{"norm": "layernorm", "positions": "learned", "tie_word_embeddings": true, "weight_decay": 0.0, "warmup_steps": 200}
Each number is 50 + 12 x the weight over its row's rms, rounded and kept within 0 to 99. Layers, rows and columns count from 0. The size before them is the row's rms in percent of the matrix's.

# layer 4 attention output (transposed), 256x224, rms 0.0403, rows 103-118, columns 0-223
095:50 35 55 45 42 48 42 54 45 56 43 56 46 52 39 55 49 56 38 43 48 67 36 53 54 43 45 63 43 36 32 51 83 68 31 31 54 52 32 49 59 43 46 64 50 31 45 46 71 47 70 42 53 52 89 19 46 62 49 54 39 36 46 60 41 31 35 58 46 38 48 54 73 41 48 49 37 59 61 55 46 61 46 46 46 33 31 60 40 51 21 42 74 74 55 61 47 25 51 63 46 53 46 59 69 43 57 31 47 55 70 65 46 57 51 65 46 57 37 66 51 83 63 43 66 34 53 30 51 55 44 48 66 57 51 65 47 40 37 52 38 56 68 60 34 40 62 80 61 78 56 38 45 45 61 53 53 60 56 39 46 39 46 43 45 52 42 68 25 58 54 47 41 73 48 43 56 48 57 53 58 59 54 60 61 42 44 40 67 46 64 58 40 55 25 50 63 68 48 45 48 66 64 46 52 25 70 46 72 47 41 49 63 44 56 48 46 49 56 60 51 62 25 61
097:34 43 48 31 55 55 42 68 51 41 51 40 57 77 53 51 56 53 44 49 34 30 31 47 44 49 39 48 45 41 43 59 48 52 53 58 61 44 59 44 55 60 50 54 48 60 44 27 44 70 45 42 65 21 49 43 42 83 40 40 51 31 65 47 22 52 54 58 70 47 52 36 63 41 35 33 47 44 44 75 67 39 58 62 73 53 25 65 51 67 56 44 69 58 27 37 49 67 78 42 71 48 32 56 42 55 56 55 45 47 43 51 42 84 40 63 47 53 54 60 53 50 44 63 72 38 52 38 58 35 27 43 47 47 58 56 64 58 48 57 50 52 62 65 42 65 53 35 73 62 43 39 44 74 50 25 42 44 48 59 56 46 50 49 48 54 48 57 56 53 63 39 50 72 41 46 54 31 54 42 46 53 57 30 48 70 51 42 68 50 47 41 48 45 53 66 59 10 63 38 58 39 42 50 38 76 50 25 46 52 24 46 48 65 33 53 49 48 53 59 40 53 52 45
104:65 28 51 64 56 48 61 50 55 29 48 40 27 56 42 47 59 32 38 48 35 43 56 46 59 51 49 74 45 66 56 51 43 57 39 38 47 44 57 62 35 42 63 41 67 45 42 43 44 61 55 53 49 55 62 62 63 42 43 48 33 61 48 50 65 39 61 36 52 71 41 66 35 61 21 39 39 61 42 49 32 62 26 52 42 55 54 60 49 61 31 43 54 50 75 32 38 40 68 56 25 71 45 56 54 41 37 57 47 62 42 54 36 65 57 78 54 61 44 35 29 38 50 51 65 48 63 63 31 45 65 38 48 38 51 64 51 34 47 42 38 43 83 47 58 66 46 63 37 69 48 51 35 53 58 70 56 50 54 47 53 39 67 45 29 39 52 28 67 64 39 50 54 67 65 43 57 40 59 41 64 55 45 58 49 59 59 69 26 41 31 37 51 75 66 53 26 50 83 40 47 48 50 53 31 56 49 70 58 70 46 58 43 38 63 48 37 60 47 59 61 51 55 57
089:46 25 58 38 32 56 49 63 18 71 44 55 39 68 37 42 42 75 48 63 88 44 59 64 63 54 47 58 35 61 63 53 53 38 46 46 33 47 47 62 55 53 36 50 41 41 54 52 36 48 36 58 53 58 68 43 34 42 63 56 60 58 35 33 39 48 59 38 59 48 70 49 61 55 47 43 64 66 44 45 41 50 51 28 63 62 45 46 39 48 45 33 58 69 38 65 53 69 61 50 40 62 19 58 62 70 44 35 45 51 56 74 56 53 53 63 42 57 61 59 54 62 56 36 51 34 44 54 46 64 60 51 63 68 66 72 65 67 61 25 62 56 61 67 54 67 52 54 71 35 48 75 61 49 52 46 58 41 51 51 55 56 52 51 41 28 44 49 51 43 50 45 55 57 63 58 60 47 53 38 69 28 34 36 65 31 43 63 62 48 36 35 54 61 46 60 47 62 47 62 79 35 38 73 62 40 67 71 55 52 52 55 48 54 60 58 55 50 56 65 34 54 52 77
108:58 62 46 60 67 43 50 42 44 64 52 53 42 40 40 65 74 53 54 49 45 39 47 40 55 54 39 67 67 38 47 47 58 37 66 51 60 54 58 71 40 39 62 63 48 66 41 50 50 44 54 39 57 71 72 62 74 37 48 80 57 66 60 57 66 43 47 62 66 70 29 64 50 63 39 46 31 62 51 72 44 57 49 75 33 43 50 42 50 60 67 50 53 40 66 36 32 33 63 62 15 53 32 36 65 46 66 52 64 71 43 40 38 56 55 51 43 62 60 43 39 45 56 58 71 23 58 54 51 28 38 63 52 37 48 62 23 51 42 53 40 44 78 50 60 80 28 52 66 63 54 26 57 45 64 40 34 47 49 47 48 36 45 52 46 29 57 28 66 52 46 54 48 66 54 57 42 58 50 38 41 38 71 60 51 53 59 68 45 49 56 22 45 52 50 55 62 51 64 41 53 41 69 36 52 46 43 66 69 49 50 45 52 53 52 58 59 47 50 52 53 69 56 58
108:41 39 52 41 51 37 64 57 68 49 42 56 58 48 38 41 55 45 65 52 57 35 47 69 49 49 48 62 63 46 51 49 47 49 51 45 40 50 58 68 44 60 39 33 43 46 53 42 44 64 37 15 55 46 67 40 45 28 52 44 64 65 50 53 58 55 47 42 46 50 45 52 57 53 69 36 57 35 45 62 40 59 46 50 63 67 30 74 68 41 60 41 64 62 48 45 52 44 48 33 60 37 43 46 39 59 47 46 45 65 47 55 51 45 45 45 34 69 40 48 47 52 52 52 63 42 51 58 48 68 54 78 66 19 41 44 65 66 48 75 50 73 71 26 55 58 50 40 40 36 28 58 47 64 71 46 39 35 53 49 52 55 34 58 46 43 39 08 54 37 54 47 56 64 64 34 48 49 68 59 53 17 73 64 53 82 63 32 33 64 55 37 62 58 72 53 38 36 64 61 62 36 42 40 59 61 28 59 45 41 51 60 39 57 52 46 27 47 54 64 58 57 33 60
095:47 51 50 38 24 31 50 44 48 46 49 39 59 20 48 56 39 59 52 59 42 72 56 50 54 52 46 44 55 56 55 46 29 47 44 50 37 55 29 46 63 67 48 56 36 37 67 52 61 51 69 37 36 32 37 44 56 44 53 41 45 29 40 52 36 63 49 83 53 59 64 51 45 22 59 65 59 49 47 47 50 53 62 48 62 41 62 41 38 35 31 29 32 31 36 60 51 53 29 76 69 52 58 48 53 33 50 29 54 26 56 48 57 54 57 52 44 35 56 68 32 55 55 44 34 71 56 51 45 55 44 34 45 57 70 62 41 31 51 22 61 37 59 53 47 45 67 59 42 68 45 82 51 45 43 58 50 46 46 50 31 71 67 26 48 44 56 57 30 71 44 57 25 46 25 29 44 48 57 45 44 61 42 66 54 39 39 56 55 45 45 73 50 36 26 53 56 60 47 54 37 57 39 55 52 44 54 59 62 42 67 49 43 51 60 58 67 56 60 36 41 33 66 53
092:40 47 50 68 63 68 70 37 44 59 31 59 57 59 68 33 34 62 40 52 48 71 56 42 42 39 62 61 35 53 29 44 56 68 54 62 65 51 51 37 63 48 48 49 67 49 52 53 57 47 53 68 67 42 36 37 45 64 35 48 18 69 51 40 51 31 36 54 55 55 32 58 51 46 55 63 47 59 47 15 53 41 58 46 58 65 40 60 47 55 49 60 33 40 39 59 45 36 54 13 50 22 66 54 49 39 52 40 34 46 37 49 74 43 62 39 33 57 47 48 40 42 46 43 32 61 66 40 47 29 47 28 27 33 51 34 60 45 57 47 42 36 40 38 54 42 54 36 62 59 39 33 52 53 53 49 34 42 43 49 47 41 58 53 58 57 32 47 40 61 62 47 41 71 46 53 54 48 39 33 51 58 65 59 49 57 46 52 50 41 40 25 50 48 40 37 68 62 52 24 44 53 24 46 53 25 54 63 71 49 59 18 60 55 37 62 41 63 57 56 38 67 36 67
095:42 55 54 76 57 58 57 54 49 33 42 52 43 61 51 38 42 58 27 48 47 41 43 39 56 61 61 51 65 57 48 37 60 54 81 52 59 37 50 65 47 44 41 57 57 62 45 59 30 64 27 61 54 43 66 48 35 44 37 33 43 54 55 26 43 52 46 54 46 66 23 41 47 42 68 34 83 38 31 47 40 47 41 52 66 62 64 38 36 35 49 67 27 53 69 39 55 34 65 36 46 65 62 39 45 31 38 61 61 48 59 31 44 76 49 49 60 33 71 58 06 31 53 45 44 50 38 49 51 22 66 36 29 29 39 66 60 45 66 43 49 44 40 36 55 58 50 67 51 59 49 47 38 32 66 40 47 38 47 52 50 53 63 65 60 48 66 42 44 50 54 73 60 48 56 59 61 37 44 23 42 42 39 47 41 42 48 44 41 31 52 45 34 40 53 53 67 29 36 50 50 38 66 54 42 52 51 58 49 58 43 52 44 51 36 43 35 53 68 46 50 67 48 61
099:40 42 70 69 42 51 46 58 42 66 22 52 47 46 50 41 52 49 43 50 69 41 59 73 68 42 52 34 56 63 61 50 40 31 52 56 62 70 60 62 46 59 37 36 22 56 62 42 68 50 46 43 31 42 60 36 42 33 42 54 56 47 57 43 42 44 42 64 51 48 65 53 46 40 37 31 20 37 52 81 73 47 25 49 75 57 77 41 49 46 57 63 43 38 54 46 51 33 29 57 69 50 40 65 40 33 51 49 49 51 60 49 41 40 42 59 28 55 58 43 59 44 49 46 65 53 37 53 43 42 36 64 49 64 25 46 50 49 72 33 53 44 57 59 46 48 67 31 52 45 46 43 30 51 44 54 45 49 43 56 58 69 59 36 36 65 46 46 52 67 67 67 70 42 37 22 42 57 30 39 47 39 51 47 51 48 52 46 56 43 36 38 61 59 47 22 26 50 43 59 62 36 48 65 55 79 43 48 55 42 48 64 26 58 46 42 42 44 35 48 69 58 72 45
090:60 49 63 30 33 29 61 35 42 49 54 50 65 56 46 31 55 68 29 37 59 54 75 44 59 48 62 60 66 36 36 70 57 51 57 65 42 55 12 58 37 82 68 53 38 51 53 61 65 52 73 38 45 45 24 47 47 56 57 53 65 55 42 53 48 48 45 35 37 45 57 48 65 71 48 42 49 41 32 42 52 43 57 45 50 54 38 47 30 49 55 38 66 63 43 38 68 64 45 32 54 38 49 45 45 39 55 66 48 55 54 44 51 31 47 77 45 47 24 36 53 43 47 30 79 72 64 31 38 47 58 46 54 49 30 48 48 65 44 59 71 39 46 24 51 54 46 44 34 46 27 45 54 38 53 36 39 67 57 59 45 53 50 67 51 57 37 60 46 46 54 37 60 61 39 71 53 50 44 46 53 51 27 56 39 71 42 66 51 44 46 54 50 68 33 36 58 47 40 65 44 58 40 69 55 61 54 67 72 40 61 60 51 55 67 37 57 66 67 53 52 34 34 55
099:68 45 51 48 46 61 41 62 47 40 64 59 50 50 33 60 64 48 57 38 42 50 54 53 28 56 56 37 36 57 30 47 46 48 34 59 48 58 48 34 44 59 56 58 36 54 46 42 60 58 39 42 49 62 46 72 59 49 56 67 77 42 53 37 54 60 59 63 74 37 57 39 31 65 29 33 22 45 57 71 33 62 49 51 48 47 52 54 53 45 63 27 30 55 62 59 48 49 52 59 23 86 23 38 58 55 23 67 56 57 22 57 49 55 52 49 75 46 50 52 45 64 55 49 43 55 57 59 48 66 47 48 50 52 40 51 46 64 29 47 48 49 39 49 52 65 59 60 45 50 60 33 41 57 27 82 48 28 40 41 61 41 65 53 18 68 52 57 74 59 37 45 52 49 28 58 34 40 57 41 59 72 55 46 62 62 52 49 43 62 39 30 52 71 47 55 50 58 45 43 55 55 70 44 51 33 43 44 71 45 59 49 36 40 62 60 48 53 53 35 35 40 54 24
093:40 46 58 41 47 31 30 36 39 43 42 43 42 53 39 42 57 70 49 61 38 59 60 50 39 57 56 39 41 45 41 61 46 52 53 55 48 57 31 64 57 45 65 49 32 43 42 24 44 49 81 50 49 41 49 48 50 30 31 56 53 49 38 44 34 40 38 53 55 37 33 55 45 46 48 33 48 36 75 29 66 32 65 42 46 21 49 47 47 46 79 45 48 34 51 53 71 48 46 61 72 40 63 47 42 39 52 44 76 41 57 50 64 53 59 63 58 42 52 54 50 41 44 32 30 81 43 35 48 53 48 25 37 49 65 50 52 73 48 29 57 47 50 44 40 50 61 38 56 57 60 42 48 81 43 54 44 57 55 67 38 49 61 42 62 55 48 58 44 52 65 45 32 77 48 18 52 48 46 48 29 54 41 46 35 43 42 51 45 47 65 74 51 37 36 33 62 53 41 30 59 45 52 42 63 52 63 76 55 46 61 41 81 58 51 67 46 76 75 56 59 48 42 45
092:56 76 87 54 59 55 38 57 45 48 65 39 41 45 45 44 30 36 51 47 40 40 69 52 53 65 64 48 51 43 43 49 47 29 49 43 48 61 60 49 52 63 33 53 53 59 44 43 62 45 48 56 44 24 58 69 53 48 35 41 45 55 64 39 53 72 41 75 45 46 28 40 44 43 61 34 70 31 38 56 64 43 20 61 46 64 58 49 47 59 49 57 79 34 51 51 57 62 78 63 32 57 57 49 50 44 66 76 62 53 48 34 28 56 30 53 62 57 25 42 44 38 54 43 49 65 72 41 51 51 66 51 48 53 20 55 56 56 46 76 69 61 53 58 42 41 54 53 66 50 35 53 52 30 40 56 40 41 53 47 58 74 38 49 48 63 66 49 44 63 61 75 64 53 57 54 70 60 71 55 56 41 43 52 54 52 45 61 31 51 61 46 57 42 58 40 61 51 55 56 57 62 40 72 44 35 29 57 51 43 39 38 45 73 59 36 38 36 43 38 59 65 55 36
094:34 44 60 61 39 45 42 55 56 37 57 46 74 56 44 60 64 23 65 55 42 55 46 65 40 47 51 47 68 64 33 36 48 61 62 35 48 28 55 56 55 49 63 37 38 60 73 46 48 44 47 68 62 53 66 52 60 64 48 42 47 56 49 55 57 45 35 47 55 38 56 83 65 52 38 31 37 52 54 64 74 44 43 71 52 42 81 45 31 50 38 52 68 61 46 42 43 42 48 52 52 53 55 29 54 29 53 45 71 44 35 45 76 44 54 57 22 60 68 49 32 56 41 36 74 54 42 48 58 53 43 45 55 54 50 62 54 35 44 72 36 45 56 59 40 42 52 66 20 66 65 57 47 54 71 54 16 48 63 49 56 46 28 48 63 66 36 85 34 60 28 55 59 65 62 43 56 78 32 52 41 56 70 60 28 38 56 54 45 47 53 62 59 59 55 43 39 44 44 43 49 46 41 37 47 64 62 62 60 60 57 55 50 46 42 50 46 40 62 43 42 56 41 49
095:55 43 68 42 34 38 34 53 62 44 32 61 30 43 49 51 40 42 42 89 42 46 63 60 70 69 43 50 58 49 62 83 23 55 33 47 60 51 46 48 53 39 34 32 54 61 44 38 65 47 49 35 29 64 49 41 36 42 45 47 61 59 73 36 40 66 32 53 64 55 39 35 44 49 72 59 36 51 33 32 26 57 52 48 34 33 45 64 34 65 55 56 39 47 68 30 46 68 52 54 59 54 34 39 53 43 59 73 48 46 60 30 44 59 62 63 62 50 63 62 64 36 51 38 45 62 33 40 41 53 36 63 48 56 59 51 51 62 40 39 54 57 43 60 45 39 58 28 51 09 40 48 52 47 34 49 53 58 67 48 54 59 47 45 38 48 58 51 52 39 71 63 40 44 46 47 26 34 39 48 47 47 46 45 43 67 49 57 53 48 50 62 47 37 37 36 57 57 58 37 53 68 60 54 48 55 25 57 37 39 49 37 54 66 39 60 31 37 40 48 65 59 53 23
# layer 4 attention value, 256x224, rms 0.0326, rows 104-118, columns 0-223
100:24 65 64 40 45 36 59 28 56 42 50 57 47 54 34 51 37 63 77 62 53 35 48 24 26 41 51 41 39 60 67 33 67 44 49 48 67 63 70 68 47 55 53 38 60 51 32 49 38 39 56 67 41 60 36 42 57 29 37 69 42 34 58 51 51 41 33 44 41 37 61 46 41 58 29 60 59 53 72 59 49 49 47 29 68 51 52 59 55 41 49 51 33 38 57 66 55 58 37 55 41 35 51 24 59 50 39 56 37 56 43 32 40 55 51 67 44 51 64 40 43 52 67 40 60 54 45 65 59 43 69 41 50 57 41 35 35 55 41 19 30 31 51 53 47 42 70 62 43 35 46 38 46 47 24 67 61 42 34 58 35 44 65 62 42 46 39 61 43 47 61 43 62 41 38 45 40 64 30 53 34 48 58 61 50 29 46 68 53 59 54 53 69 36 29 39 65 42 43 61 78 53 42 42 49 56 36 52 47 28 53 61 41 46 69 39 63 70 47 32 55 45 36 49
111:50 64 40 54 43 20 45 57 33 53 55 37 42 49 65 22 61 37 65 52 42 42 40 47 60 57 50 79 52 60 44 61 38 46 24 52 47 53 57 30 52 50 41 58 41 41 60 67 72 54 42 48 65 35 57 33 35 56 52 65 54 52 48 43 45 46 51 43 41 69 38 56 35 61 93 45 48 50 46 61 48 48 44 50 52 57 66 55 64 30 65 45 28 65 33 61 53 43 37 46 41 47 32 37 59 57 53 58 46 60 49 56 69 40 54 18 56 45 40 56 45 51 61 65 52 53 36 64 49 59 43 34 52 55 51 43 62 54 77 55 58 62 43 44 39 62 47 44 40 48 38 48 32 55 68 33 27 77 54 39 56 41 47 41 53 50 31 63 51 35 48 55 33 40 58 52 55 51 28 40 27 63 71 41 70 69 36 50 50 63 69 58 33 59 24 44 54 44 14 59 48 58 31 53 53 55 44 34 47 38 62 64 63 40 53 60 57 49 58 52 73 55 40 61
088:63 27 38 59 60 74 55 39 46 49 57 43 49 40 56 58 49 41 44 37 39 75 44 42 44 48 78 60 53 47 53 46 29 64 61 55 47 61 45 71 40 37 57 52 56 51 47 52 68 42 54 65 53 61 47 66 89 56 51 63 54 42 73 73 36 59 49 55 61 34 37 43 48 71 66 48 56 47 59 51 51 55 64 64 74 43 64 42 61 59 18 31 42 40 46 54 70 54 64 56 47 70 52 37 41 59 30 60 51 43 39 57 40 43 39 29 38 68 26 55 68 40 45 66 61 40 56 48 63 35 38 27 63 37 52 49 39 59 50 71 43 51 50 46 50 46 57 54 74 64 48 48 57 64 74 65 49 52 51 56 67 61 55 44 44 77 59 33 45 48 51 49 39 71 38 49 30 52 57 37 64 49 58 47 44 61 43 36 65 46 60 59 56 59 38 54 34 51 33 41 43 44 64 58 41 66 53 16 42 36 50 65 57 61 65 46 63 46 36 43 64 49 35 38
107:31 33 52 57 56 32 47 39 22 43 44 51 48 60 53 23 40 52 48 33 64 49 64 56 31 56 60 55 39 61 62 45 64 65 32 54 47 49 50 73 47 54 41 46 51 55 48 56 61 72 46 35 45 48 72 50 36 45 64 58 35 53 50 56 26 43 54 62 65 56 68 57 68 41 44 56 69 46 67 37 47 49 59 33 50 60 54 55 63 45 57 63 26 67 47 53 62 60 38 44 63 42 58 48 48 41 33 25 51 77 40 59 71 57 51 29 48 55 40 53 56 68 45 22 22 55 61 57 43 53 36 42 44 47 70 47 74 50 45 57 32 63 53 44 51 34 49 53 47 65 12 65 37 60 57 46 62 54 47 55 47 61 53 40 48 52 41 33 75 52 63 51 54 33 48 47 32 49 35 51 36 39 64 53 57 74 53 35 42 55 51 45 65 39 22 53 48 43 36 60 44 65 41 52 51 69 41 54 46 48 28 60 48 52 39 65 43 52 77 65 72 41 56 37
116:63 40 57 39 51 62 45 49 39 61 31 55 57 46 54 43 57 62 70 29 32 41 62 35 55 55 40 50 76 28 60 51 47 39 42 74 47 49 52 56 48 21 30 49 76 53 55 52 62 31 42 52 46 42 61 58 56 59 41 44 49 59 53 67 57 46 47 55 41 60 77 60 37 66 62 51 59 66 64 47 70 60 49 42 55 37 49 56 47 45 50 47 50 38 24 42 47 66 37 62 40 67 64 54 43 60 35 23 47 60 49 51 56 42 61 39 59 46 57 49 55 53 46 45 50 44 70 53 54 37 53 49 23 53 69 57 47 48 69 44 28 36 60 94 70 41 46 48 55 60 51 49 49 64 42 53 70 56 30 26 48 53 54 59 67 66 61 56 65 44 45 64 33 31 56 49 45 56 32 32 53 60 57 37 57 46 70 58 55 46 54 29 47 61 55 46 56 54 60 56 50 79 41 27 61 69 75 71 53 49 47 47 47 49 42 72 54 81 39 40 56 40 46 51
102:61 49 72 75 34 48 57 53 47 70 56 55 44 69 34 69 33 57 52 43 58 32 56 50 50 52 50 57 49 55 41 72 44 48 58 35 53 59 58 31 42 60 62 48 51 48 32 42 34 33 44 38 47 60 49 53 48 55 56 62 51 53 55 50 58 59 47 28 45 31 33 72 64 52 27 54 41 30 48 60 81 55 38 42 30 45 51 35 58 67 48 60 65 58 61 43 34 57 81 44 48 69 52 49 46 62 67 65 38 44 41 56 53 41 42 54 53 37 47 59 77 32 31 54 72 51 68 48 75 62 61 56 55 71 33 56 41 58 34 57 76 51 56 47 54 42 46 71 56 38 62 53 66 62 46 39 42 39 62 59 58 46 33 50 44 38 48 46 35 40 50 63 39 48 50 53 22 43 41 60 68 49 43 49 69 63 55 39 46 67 60 58 68 82 60 40 40 58 52 40 55 28 67 71 60 37 49 25 43 48 39 56 46 33 47 36 51 44 35 44 65 66 51 57
102:25 74 73 71 36 19 45 42 45 49 59 76 55 55 68 74 51 46 50 35 51 50 17 51 40 31 27 41 65 50 59 36 60 36 46 32 56 41 48 64 50 59 61 40 61 56 56 31 39 42 46 47 52 28 57 41 45 49 54 66 65 34 44 51 56 69 29 69 51 56 33 67 75 71 37 31 62 51 59 50 50 39 42 43 42 45 66 59 63 51 37 55 46 43 42 44 45 44 45 50 53 52 37 45 56 40 44 65 29 64 52 26 47 61 51 64 51 62 60 74 61 55 48 62 67 29 51 55 45 54 62 47 67 52 50 51 53 50 65 54 46 63 64 39 53 64 32 21 72 73 35 51 38 47 57 38 50 51 56 47 63 59 61 44 55 25 34 67 32 39 48 46 79 58 65 57 62 56 54 55 45 42 46 44 60 44 50 59 54 40 48 53 36 63 56 68 52 62 63 43 47 50 55 60 45 44 47 55 38 54 38 27 52 52 53 39 66 54 38 41 53 55 61 78
107:42 41 46 39 48 37 62 41 46 57 72 45 47 49 54 43 48 29 70 35 58 59 44 35 36 46 24 44 24 64 64 60 43 35 21 44 37 54 42 53 57 62 54 36 38 26 76 43 34 54 49 38 53 42 49 37 62 52 47 48 52 48 53 43 47 26 27 39 63 45 54 33 38 60 29 15 34 54 37 43 45 47 46 58 61 68 63 62 52 59 50 40 42 37 50 49 62 48 41 53 53 20 19 54 41 56 49 51 39 37 33 47 52 52 58 62 44 72 37 48 61 57 40 41 58 24 51 61 29 42 29 39 33 47 56 38 52 51 70 48 46 65 33 58 64 60 68 23 39 37 48 46 47 61 66 40 53 53 52 24 41 43 17 46 42 47 46 52 40 43 59 36 60 38 37 46 40 50 47 52 32 66 56 61 53 62 41 52 41 52 55 54 60 67 45 43 62 82 46 40 49 65 48 48 35 53 49 55 38 39 51 42 54 45 52 49 40 41 32 63 61 34 60 37
110:41 37 33 40 54 64 58 45 43 45 58 63 46 47 41 48 61 38 25 40 42 34 54 41 41 55 42 57 45 38 47 52 52 59 52 47 40 46 61 33 52 45 42 85 73 47 65 20 41 66 44 61 54 53 40 57 67 46 30 34 32 42 38 43 50 57 47 40 46 37 49 35 58 57 58 68 71 45 62 32 28 48 52 22 43 43 28 63 52 54 64 57 39 68 39 49 60 31 53 64 35 34 55 32 47 62 32 67 47 44 52 58 54 53 56 50 49 41 32 54 54 66 46 55 41 39 67 48 81 42 43 52 45 56 64 51 48 57 41 65 52 17 50 65 37 33 29 56 54 45 49 70 57 61 57 40 35 49 76 53 55 50 39 60 55 37 49 45 30 38 77 40 66 71 32 62 62 44 71 53 41 57 51 62 48 35 48 33 29 30 51 44 43 43 52 59 63 38 54 62 36 57 52 65 48 36 68 55 62 15 53 53 41 53 51 52 63 58 50 58 59 50 41 47
104:51 55 25 43 48 56 30 58 56 56 52 49 46 44 48 48 46 55 62 24 42 29 29 47 58 43 39 34 51 48 71 68 43 43 27 60 53 55 59 18 57 46 64 64 68 63 51 60 34 51 36 39 53 36 52 59 45 38 43 56 51 60 55 46 56 40 87 54 61 32 36 48 72 35 53 45 26 70 51 55 53 51 31 70 47 44 48 13 38 21 42 29 62 39 54 59 40 50 27 61 42 53 56 59 52 46 29 48 53 60 41 47 51 75 36 29 55 66 59 41 48 45 43 60 36 45 42 48 52 53 57 57 68 47 51 42 57 53 56 50 37 51 35 83 51 53 52 62 43 46 56 45 35 60 46 53 45 32 57 62 47 60 70 39 57 35 45 57 52 60 47 43 26 20 36 43 53 62 67 72 63 48 73 62 53 32 52 44 51 37 37 55 52 39 38 48 45 47 60 60 55 48 36 33 45 45 44 45 60 48 43 62 72 47 31 59 39 43 31 46 49 60 63 69
114:47 35 46 59 52 60 35 50 63 42 55 41 39 56 68 21 46 55 59 43 59 54 37 56 79 27 51 66 28 44 36 62 58 50 50 43 50 63 55 61 71 52 50 66 52 40 61 77 66 91 34 52 45 53 63 33 35 63 48 30 26 52 53 52 26 49 52 47 68 56 57 72 32 32 67 64 37 42 55 39 57 47 47 47 41 60 55 37 86 48 62 53 66 71 49 60 41 55 72 58 37 47 60 68 54 34 41 57 55 47 54 66 43 64 60 66 65 27 52 49 48 54 54 58 61 62 34 42 48 46 39 41 44 47 63 43 43 56 43 49 67 48 75 64 48 36 53 53 38 43 64 30 50 43 52 44 38 56 64 61 55 52 25 51 46 72 63 51 58 58 43 58 44 57 50 37 47 53 45 71 43 52 48 29 53 46 34 54 39 49 42 64 49 43 25 51 40 24 54 56 56 38 56 72 62 57 52 22 49 63 50 59 49 43 63 49 69 60 61 58 50 53 54 61
102:38 66 50 60 49 38 50 64 30 35 42 61 42 42 52 71 30 33 56 40 38 35 42 26 28 50 64 30 40 31 48 68 71 61 53 37 67 48 47 19 34 61 64 42 62 41 41 42 40 44 43 32 40 55 65 36 58 58 57 50 55 56 70 47 35 65 43 41 62 50 60 45 62 55 49 43 55 44 55 51 71 45 54 40 58 66 53 33 62 54 23 44 42 48 62 28 58 43 58 55 35 28 35 39 64 57 58 52 46 39 33 36 42 62 34 70 54 60 60 72 76 53 37 48 71 46 56 56 55 49 46 72 66 46 30 49 49 55 24 61 50 51 47 44 53 51 51 55 47 70 59 30 64 46 37 58 49 41 45 43 38 56 39 62 36 60 64 49 55 52 59 40 72 64 63 45 54 46 49 67 51 32 49 45 45 58 53 46 39 48 46 41 50 58 72 62 38 66 69 49 64 52 31 53 56 51 29 39 22 54 40 44 27 60 64 36 59 25 40 31 58 51 35 52
107:51 30 34 52 49 63 45 53 34 46 61 55 31 65 59 68 60 51 44 44 51 47 44 38 57 57 26 56 52 49 47 66 52 55 51 41 58 44 72 36 46 46 54 55 51 53 74 44 66 59 40 50 26 45 35 45 35 28 62 45 44 34 26 58 54 18 44 36 73 49 58 42 31 52 67 50 40 56 64 49 48 40 75 43 33 55 44 48 36 51 56 41 36 60 43 41 44 35 50 42 64 46 43 55 40 46 23 35 45 43 65 45 63 49 54 45 45 42 71 54 52 68 49 50 61 61 31 47 51 65 52 47 41 59 71 55 48 34 59 28 21 47 33 50 53 54 50 62 58 52 66 44 56 38 36 44 57 35 48 30 52 52 62 55 67 51 44 38 83 36 51 32 60 60 48 44 45 29 55 43 27 72 58 51 55 45 47 48 28 67 51 70 70 59 40 13 53 34 62 61 68 65 57 47 26 57 45 65 59 65 49 50 49 32 65 44 50 38 60 61 46 49 42 31
108:52 59 43 53 48 24 43 82 43 80 45 51 53 55 55 32 47 63 66 66 41 48 44 33 53 52 57 30 52 60 50 59 55 47 37 20 31 41 46 40 49 53 38 56 62 64 39 52 31 44 57 38 56 50 60 33 56 54 33 47 57 45 58 46 46 61 46 58 31 66 45 32 63 51 53 63 71 72 40 57 41 43 58 45 27 55 31 71 46 41 62 38 58 37 41 67 45 51 63 51 57 30 36 66 58 47 49 42 40 43 57 34 56 66 44 49 55 51 43 34 67 55 47 47 44 54 49 40 35 51 70 41 55 41 46 56 56 59 52 26 65 81 42 29 52 53 54 65 46 44 28 74 53 61 62 46 68 77 44 53 56 51 45 50 57 33 47 45 49 34 76 68 65 48 68 36 52 51 52 56 62 42 35 48 65 48 52 46 55 75 46 41 42 50 73 66 59 55 54 80 45 67 57 53 60 47 59 61 52 44 44 44 50 55 55 48 71 61 59 74 42 38 29 22
101:56 56 60 26 41 47 66 69 40 13 68 37 31 56 56 64 47 41 51 42 56 33 57 54 24 63 49 63 52 25 41 43 35 46 58 69 56 49 54 46 68 50 42 72 67 39 60 28 61 36 28 55 27 49 41 45 51 33 60 42 60 60 66 48 51 48 59 41 59 22 57 65 31 68 45 48 70 87 63 60 60 44 52 53 39 44 34 24 51 39 45 46 31 55 41 36 58 44 60 51 56 58 35 53 52 40 39 73 65 47 52 60 63 48 35 39 51 49 46 30 53 56 46 45 41 46 57 71 53 52 61 44 49 45 47 35 43 27 58 50 54 47 62 51 46 59 56 50 60 48 70 53 52 27 59 57 44 39 41 54 43 35 52 54 46 51 55 46 57 74 54 54 48 65 68 51 54 48 46 41 46 67 56 44 58 47 64 51 44 52 50 61 32 32 69 44 30 53 70 67 35 57 45 51 50 38 66 26 66 61 54 46 31 33 63 48 57 21 59 52 63 29 47 49